Weights of a small GPT-style language model, trained from scratch on English Wikipedia.
Size: 8 layers, width 128, 2 heads of 64 (1 for keys and values), MLP 256 GELU, vocabulary 1504, 1.31M parameters.
Architecture: RMSNorm before each block, rotary positions, normalized queries and keys.
Training: a variant of SOAP for these matrices, 93M tokens.
Each number is 128 + 32 x the weight over its row's rms, rounded and kept within 0 to 255. Layers, rows and columns count from 0. Numbers have three digits each. The size before them is the row's rms in percent of the matrix's.

# layer 2 MLP down (transposed), 256x128, rms 0.3, rows 166-191, columns 0-127
101:137125093091153183109139120149173121100116149172100155118123113121129158177127104175205114121197095194109178137094156132153117101107119150135161226139113094123101144181091112158133114106094120116112087194143138071089148065163123142126085118146132132117109095135091128129192121110120161098123116185060127127161076134185134180097129081098100103081143116101132110128182120169081166143092
094:152091114142169122133102131135054113112085051130125163114131099101131118184167123146163145071108105147157140098128050149088136139167182129175128111140152094129144114113103187165131108162123202137060151142140170124113117077163124137116123097117122097117185156139123142093167160121148126142081097116111060133157199109104098063175074076128079164109162076156145167128123126139156104071113
083:106036123155152150114133149116066113135112170119119093102146099032106128115122131151165113102124121161130116085126161122050116153112084155153118096127121111047105164120105156110147134111156103085067093119131153149128142142101152152159113152135067095142150168128151156173106181146076153166116166102126133133166197137174097144090099037161102108104127153082170098090130104123064111091132
097:111118134204143139080125110119175117121135153159128076129146112123119100152141168098088145152115090114091133070141142134122160175113169142186181150174147114131155093173115123094121135130149185141111130124156115147082199167133139089085151150089095068135103105071125118174135141184064136078130116153112088112134114049125120027168099148124130113129136099136134118118175072038126096101140
097:167154174105120098085134117126147126121085073145175144128120089056101136165127121093121147106155108115096126112133212138153117112132149093112048144136113112133105117149107136140169122133125096205153120176115168100140084057204167105130186065138135142110102096137131178161109104089170132120148105089161129146133139159056130106085172121135113204185075146115127125131129196164096108150096
112:101061159161101129140126170100129173124168164088142141126119148112123137159077086113157150093170135143155123158122133165167118136124129146146073142129102110106161151101121087176139084115099215104118201174118121096137088067204127132150095187173139138151160186126162138102118055116154156131084154101128160163090171065074108123150086132140139109139154162157119178110084195119097145140097
107:066146125087137109118114128130119154101113077131098125118172118112113153132107116123098104108169151156145128169163114093143112095100117120116103114073157165134148154111185103075122149143146050143137159129149153191127130078163089119142175143129180148133178111110132114137163052120115152163105067135128165053124154167159107130098139058170156105209093194061097150042141092117122153115112
118:193101109152112141145087111116167108112148159163121127146124072123167163120152148157101097187171167139095067189123090161115089141157173137119140147115181127115115126164139138190149121148121069119074100112131143187143142107141175121111123182210080147125142143104113166146103181167119135131127154205108069141075159092144085132136070136137074142119132148086078152139132040168117136122122
107:152114186154144115172131086170120108150126146104133085103127090132123109097119072102133186193141187096133099142136127147152180113089103128074086094095152149145204155094196145136177148079097124132106102135191103120109110188120107142127116092161099077064077130089112134123106158110079109140110113118143076127123144124077191133108127053157111151182083121127128139140154121135163076193105
106:168110186128132148126159152159151189079146137135098138172116103126152093117148072132138153121109133132121153148170113121077088151074148103129141106068111175099105136137141112111113185119066143063083153088085162168200151112091151172095116161097206119151143125051150063178106121147138099118150122123143190076111159119129113146174102103130107076098061177132129150114133108084136171127148
090:105116128139137121155096142112165105134134136153129106165117102090109099153102115064103157066128114134097150173128038126135074123146112137162113128144112088189124129097136137158143130137162101198149039131076143127129132109116156183105132116154185101134113163122088100121125114160107115101120167112118066105108145093223171113142117024158102158117153171065119085074111162085110097122094
106:115178107124099147108117139126150121140192139090150100128107113090098115119139124133161100119117075146157151150134164084102164179142170111123090123083131113181149124220192113146134096097111104061103071082109121135071150102111152124096130136066204071150128137154094130121162183108095152064143166184122101145115063104157154082111180101150119107140182122091094116132151142114171120157184
107:137113091129193134148082084096234110130091072123081150139115163103122160115084112145090182117129154118095164126160125037115118072126076156134137102141131099116099156126092106115169097137096135137177120126186190116104040109065156112178099128134164137152143132139112140156121131071142154115155109134150121129115141150145074118139055151142176112099133145184133124159085106098154072131132
098:114094113176115170135101081126150132122131171163175149180170161147091129147114135115100130117110123095215108078054171138146192128129148190150095159186109168162149102139135164131176127117182115112142112141143120124128110109095141087126175147114136148124080154076100145154147126098103133080144132132117116212061149103126143078174203177098191118109129140147128127132152048175107143123115
102:142191118145158111061112125148110158185102141148112124107096151116121158110146117112121102091126134120101126176084131104146084167139059126147124122043151115130168137131130155117113167122147077150032108103108106108089132057118208124160159200127069138125136119128157102090105158113133121166108123155127125082168188148117115053122116141138178156125135176113100112116186102092052123135078
099:102146114098059163194106085114130098110168115040098089122142122099125099105111159098147086173157107120118113153140130116082107134210101117124155076082110158137177108065163118105123102107114178127153134153120128211108137089149131142043184121103140125112123105136118042123142121180122127114068133128125112094140144146097097107136106130135136129097038086110126082131170144104128101146074
099:105170112116185043136092134176093167115161171147117157154136094118114101186135202126131159091075153138096161117109156115118145196155130159077117093151140148122111074115136109111159161186133092169127057108097138198123079072144128129149173097158174107125121152160138142140052134147104079078124110103164156160137178102093151159143155117141117098107176160129113163107120084137165153088118
125:145124156110118125107181134105174130116136078160071179112153133149117183098066108150142151133158173144102148081151147049065109163073150051140160092120139090133131123124099144182062053179141124151166104149075079141136169135125166095130177155164134156166140105179135111159129189126076130138120116160115103133131110148156160185125168096118128111142179127163138120136088165168153086157109
099:096117121148095065111152107164152156119141151158127096077156144109121107102090165134083147142113091100168134155111116090138132107155130117121088102132109143119155099164071120127153069118157173118079079191122209135088107198127155145096092109119136167112098125121090124153087090161111172174118120152136063142102143096114206153133151131115115143194171143182166145216144140107181126188172
098:165166132122037119136089112113134151154140126157152123112160092128118127101098168170094060177140108120159198156067152116094120135107088119179101095128106126116067154128184223154153093152128158147098136130126170106131155112121115110122174125132112189168087136133104072147179145155190133161115097123164115096094136143181146127110118125165127130069166070120119055080140088136126122076145
105:164115150128145102087107105126119071163126125125120134116124103168157107086207102055079158141103087065103162140112118135121065138098146164153152117095156154074111175186060169176141076085105114169096151154137122130149111106137171100133154102081148118162081130135106150144154099171177094123191078109153119116152095137159121083169090130100157159138112051178120189084142129099137117115123
109:097080110128109179103145119113164177132128106176162136075181147142160078115081153161168132108189131130083150134115131138119115131108145079060095116098110121164070070163115091149095137130126117085114130151163172124127168160076093100066114138143108133154118119124129109163155022191167161148136143073055106119096111122122084141141166143162135103085149115161123099214136128086159125133122
094:115118107115081151126138128094117149167148128133098103119090120116144153134090100129164128143079100156078097131085176167076119143089123117122093099143187075082136117131083124155170104147083156072151155167103087108080070090096159135106142177135101142102064092136086069166133119113120137150124102112111177131117113094109087124168091135056153176169120195134060058110137195141127094172156
087:150138085087111114119134188110086074023100114142189114152141141037173118116144187145163113143146140135077158158121105112151095092118144116178115107103167124134135193139114145097116111133156134134153172161148136100143144072146172094090080142114187116044103117107136162142139110096064168129102176144101191113141140083129122132127116143112128166153151132156195083093111117159118099113166
097:123180100139165142070135155136119099102077154136118153152115125150110147187147107140105089149171124082130117153148165112140138111192110120134094116152101119130122195159157112125127096135076165119102085166071028165153177137116129093131108139086151130082113151141154078090137143092172129183077200096122092141179136090173151168124061182120185146108151151179130138127173140131066126135099
104:104141071152121141159141130143169162121101118105051137119123125086073059167127109153205111147149160109152173161130114069143078160132111149172100144145190104070133173112163138099182107110135116149184122140159143101103175150118082156168102049104132144153145176133164108159155116208159136156090189129115152169151163166121169178143114131117148104141126124199122093151129102129115087154123
# layer 2 MLP up, 256x128, rms 0.307, rows 167-191, columns 0-127
098:136114117118184116156121135175098118065084150187116125098144139155120117120182155139115172060148160127178161164134154127140100159127175136154152084116126074093059127124085121101072154151160167067152076090077155093186088181088097136107114150134140071109099113138136116138162100144145121056079088101074122146153138182133094120140119136168061134155103123139116162201110102099136109125115
093:148142137148128133162096180134201096180106062092149121127116170101112130103099132111144117118166108128208143112124093150094087141082136071088174133162109145137142093163111042124101159107153157085176126108147100118092151210140108100132111115144110140117125167160151142089183083110119156148203071174114148102063086172136151151165146045151147090109141129147112150128159121108109121089116
098:088119102095141141138130188137079114113137069112148092133107118119177117084117106078069145142094119085064120123152091194158129140167181122118119106109196109123132143119140061165071072168187097119113138100151085114100105147097079157203134146161168130099092150161097082150088113129189206104131149122183112122134118119109136106143147122128083191126118125175106114170088102169132159127133
101:088072086137103139118075087075093173156126173170133116178119145129194131091071085166176143143104150061161134119118191147094044138147188107140079074097125158095130158112126113095107119145168123136120140153106182148102136156167128093125120158091110127150151110132133200134157165089176119128107137091163146134097159122135079103125077159081169079140131150108128087150150115119100177184124
097:107087082132090135057151141125140156137177112146080145152178118103206167101129126094123103123162117148118084167101119104144077138115157085155146153139123130138113134115178134174133149221129190144048112143146133098098159105129176131133096158169114090134150123116202138134096216176141107132150120075096165169134152106105133139072163188094121124136101106168144153054156122142121111106100
096:091143162118126095117078098133130167109105113100130165080154117102167185119168096115114181074082140155166123079152101132114141108107141124109081139122112168073188147101143132144106104148180129105129153082104124123041124097143109157159099085100131082135095072102066115163145111164139121108180060133165102163162150166127094112185119184110128101096106081083099110197113099177140155182125
106:118155122201198186149166164141072098123140102159130105118123100152185146109109071087152132038111103141147101152112134161127109137146152173143159076141112068135111091179122083138114148136103185075076106091163122122138109099135163118137146131170126126145097143115138135105177142118142195082148164051102133135102144162138120147171151143135044153157149115086165126154141177137096128157058
105:183154173117080143113128152180093138145137186143081086143103144150154097036092122132148191119170105096130096171133103109049138143112161076092083110120049104132069124129142087143102134143120118144075145132159152133155175123118163133098174146177133139146166123074128149132160103151101118139127120142089129177138124128151066108101129108114164109069249099119127123130125123155151135100156
098:111153141135168156106172056153113200113159125109139141104144119122161120145137063178146139168112120087152139068161137087088223106073175150083182129126075160151129146116154117181155095180131109140123130144114121140143107085123113164135162116079136098160135163141120085125166116081144158139119151135196196063137083092154132127090096088137094163073127116122126152130118100155125160064178
099:133091143133144114112130139113090123133171122123117146092169150150162153103129175173117117162127117139081151116097172140156149171127098144084080112093119103064106109117119086087126152080078151181173176108156133103144155091061121157106109132078089108139138126058082085129108124111145158081184132185085051185136054141116130089151080149099110058082091093118128122133074151108120177151153
106:101140169118165103078133131092133097117211068199118081116105154105084146114193131122125133148138146112138158087109146126153131092176125097137124135130134127165098128124080078148164176095137117079086118138136112160120184100135084188056131129128134143118103135146097169136169161130058159102189139099142146085166094094150138162140136138106105118149246115165107141155178154143166115174147
109:120176135137157116112084135123070152114152146134092103073124112129176083121123043121113057112143147183120161073144084113155110107082104132148139158145255164133095101128116108107179093141125112146154102158118174147144086093146080140122112183141107113133142113096165142104102093085142108135198142143156120171114201108146106093088050155113127090131131074108136093147116159141106137137099
099:171161121201086092175063140084102103164129117151137114159135110065182120167084127140169136105082155171126106168124110141149082169089125131095143105050114102138158089150114148118163106140078191143107131113161118107143125172192122079133109129143125111121127139121117160176119134099093175171116209151191115161071100110105109146157122160111120150175140080122076110106122142153106174058116
103:154080132141131136171069111119110120159198113174083079183149119169115145100138101167092164169138155141148151025126170162147132156128159160123076114177080157098154129150166090115186163145099129092142192105139099150160164127146059122187133107175127170112148137136190091159109153112157136150096157091151164173133129120112145085123121151094112082127143152119183108133128205113140158138111
100:112127162128107134209105101084082089113109114093152119103050164114094138098116099166119147137134156161102113176129119160117079150173133127137174139084119160109169088149112127174168152152192159100163172126079128121117122127120112126122187134127119206100139207090174129109085124137072120094116090068159102121107137090173075142127095115172066094130081112170140203113161120139089134122137
098:188062196174134089130134182174142097159121182112119131127124123117162160098121134151096104091103106100183114138183147113137078125077109036149121101161144142108107129128101159186125161129147131109081099153149126080072189124182155194133136151108118160150109065192185167160114123093171103167164109175091127129100105159135133152113127139112130135147095152147099174081136118133186146108123
106:078120106131169135120130113089137165113101146089090074142170170127147081165151181080183114106077129172133109103140151162156195147112118074133153100128086106110068155163151150089090104086113102170097074156106121127111127107120129109151168129155171164115128088145142094163117106181145063134073088143136128145123101080157176104134071136096117232071113105105118108142077116089146156121096
112:088159048180151104126094115106101124169130155100144044140149080098125130117122094145123114178178162115105095103113168098159179114102179179103082146080180151119085149108110132135099091102133109144117117107115110188150133083099092189109156141083122052146189160115081115131133149179184142108142108205125088095124115118106079109118105091143093118127157148164150177169112135139078128132150
103:115062116147136075081101201151129127169072151109112201136120095139121106131162141152154053147132154150153175093062132164134130141174131164155104068129093167156158187180086165106127094125166092127128060144155085108134117151064116113140161188109091174144077133166115101122132118152191155103121124074135094122133082124095143126150105051118089108142100105124102141153145133083126120110115
098:132174162097167111151073150180170145140121075118177153105143135062187167125185126085079151086167147085149066091135139179168160185169150122167091099128106129146102122176140092069110136117171157170142090121094138104140134167142080096093096130151083135090135162096125073153112137097149092143104114098136077115097178160091129140154109163178156135120087102118159073169108096119129114102167
100:094086124168115117049103135086176125105152168160110137109160120164117069151113100069141178108084129136139101122115158115087090166164180131129148100152107055071062120165111073176172138131124076146118136065146100109132173111116149108131173141219144127183116112119149145136099119162168088117147159126106105142111086139161098164166110122158077159147184100152147187129114134094131177111113
088:162132115094157141162066083148137196090156087108159116168148104091105119133134136141149200156130098142164049089116123099106135191090140195091119089158175141094131150135103083142178119168120053107170125089142139101173123070076081152107110125124113111098138164105177138104110155174106112154167163154119196109132106111172101122125151109045128122166117105101141130165093131146109121083155
100:082146097135166114139118099105073093147117107060149108147097150091095130063162115148168068131109156068106093133132141106169121147155161167170187124102109127114179136096073111135206181119156138123122209108063081161114155170141096184057127117123176165141153118103115133134125092094184135170092125159172143128087169159146098118118143176140167134131154136100134127143132158135076105171150
091:142112157121062157101118112082136158146145158124142097128135197155156131147097127118105196125132098154161086138099189123065153094102160123178167106145129175119075112102158060180128129086137115144132175182143115120132119138067154175141164172156135206050093111121113098072102067127152137163143097163154168124145108089097117120150106141097149170109111110087115170192149090087118120153138
098:160132131144125142140127153163137172119106151135154105168193092136169130146101172114104148123111110137089126188130135139157104076133190132114116142098163140216114155122131117102171138125100093096138147172113142145183106145133094157160160158084135190081149124105168147200082113081165061160124094044111176237090138137135104137121095092132109119092117145147186154115088107126162164134152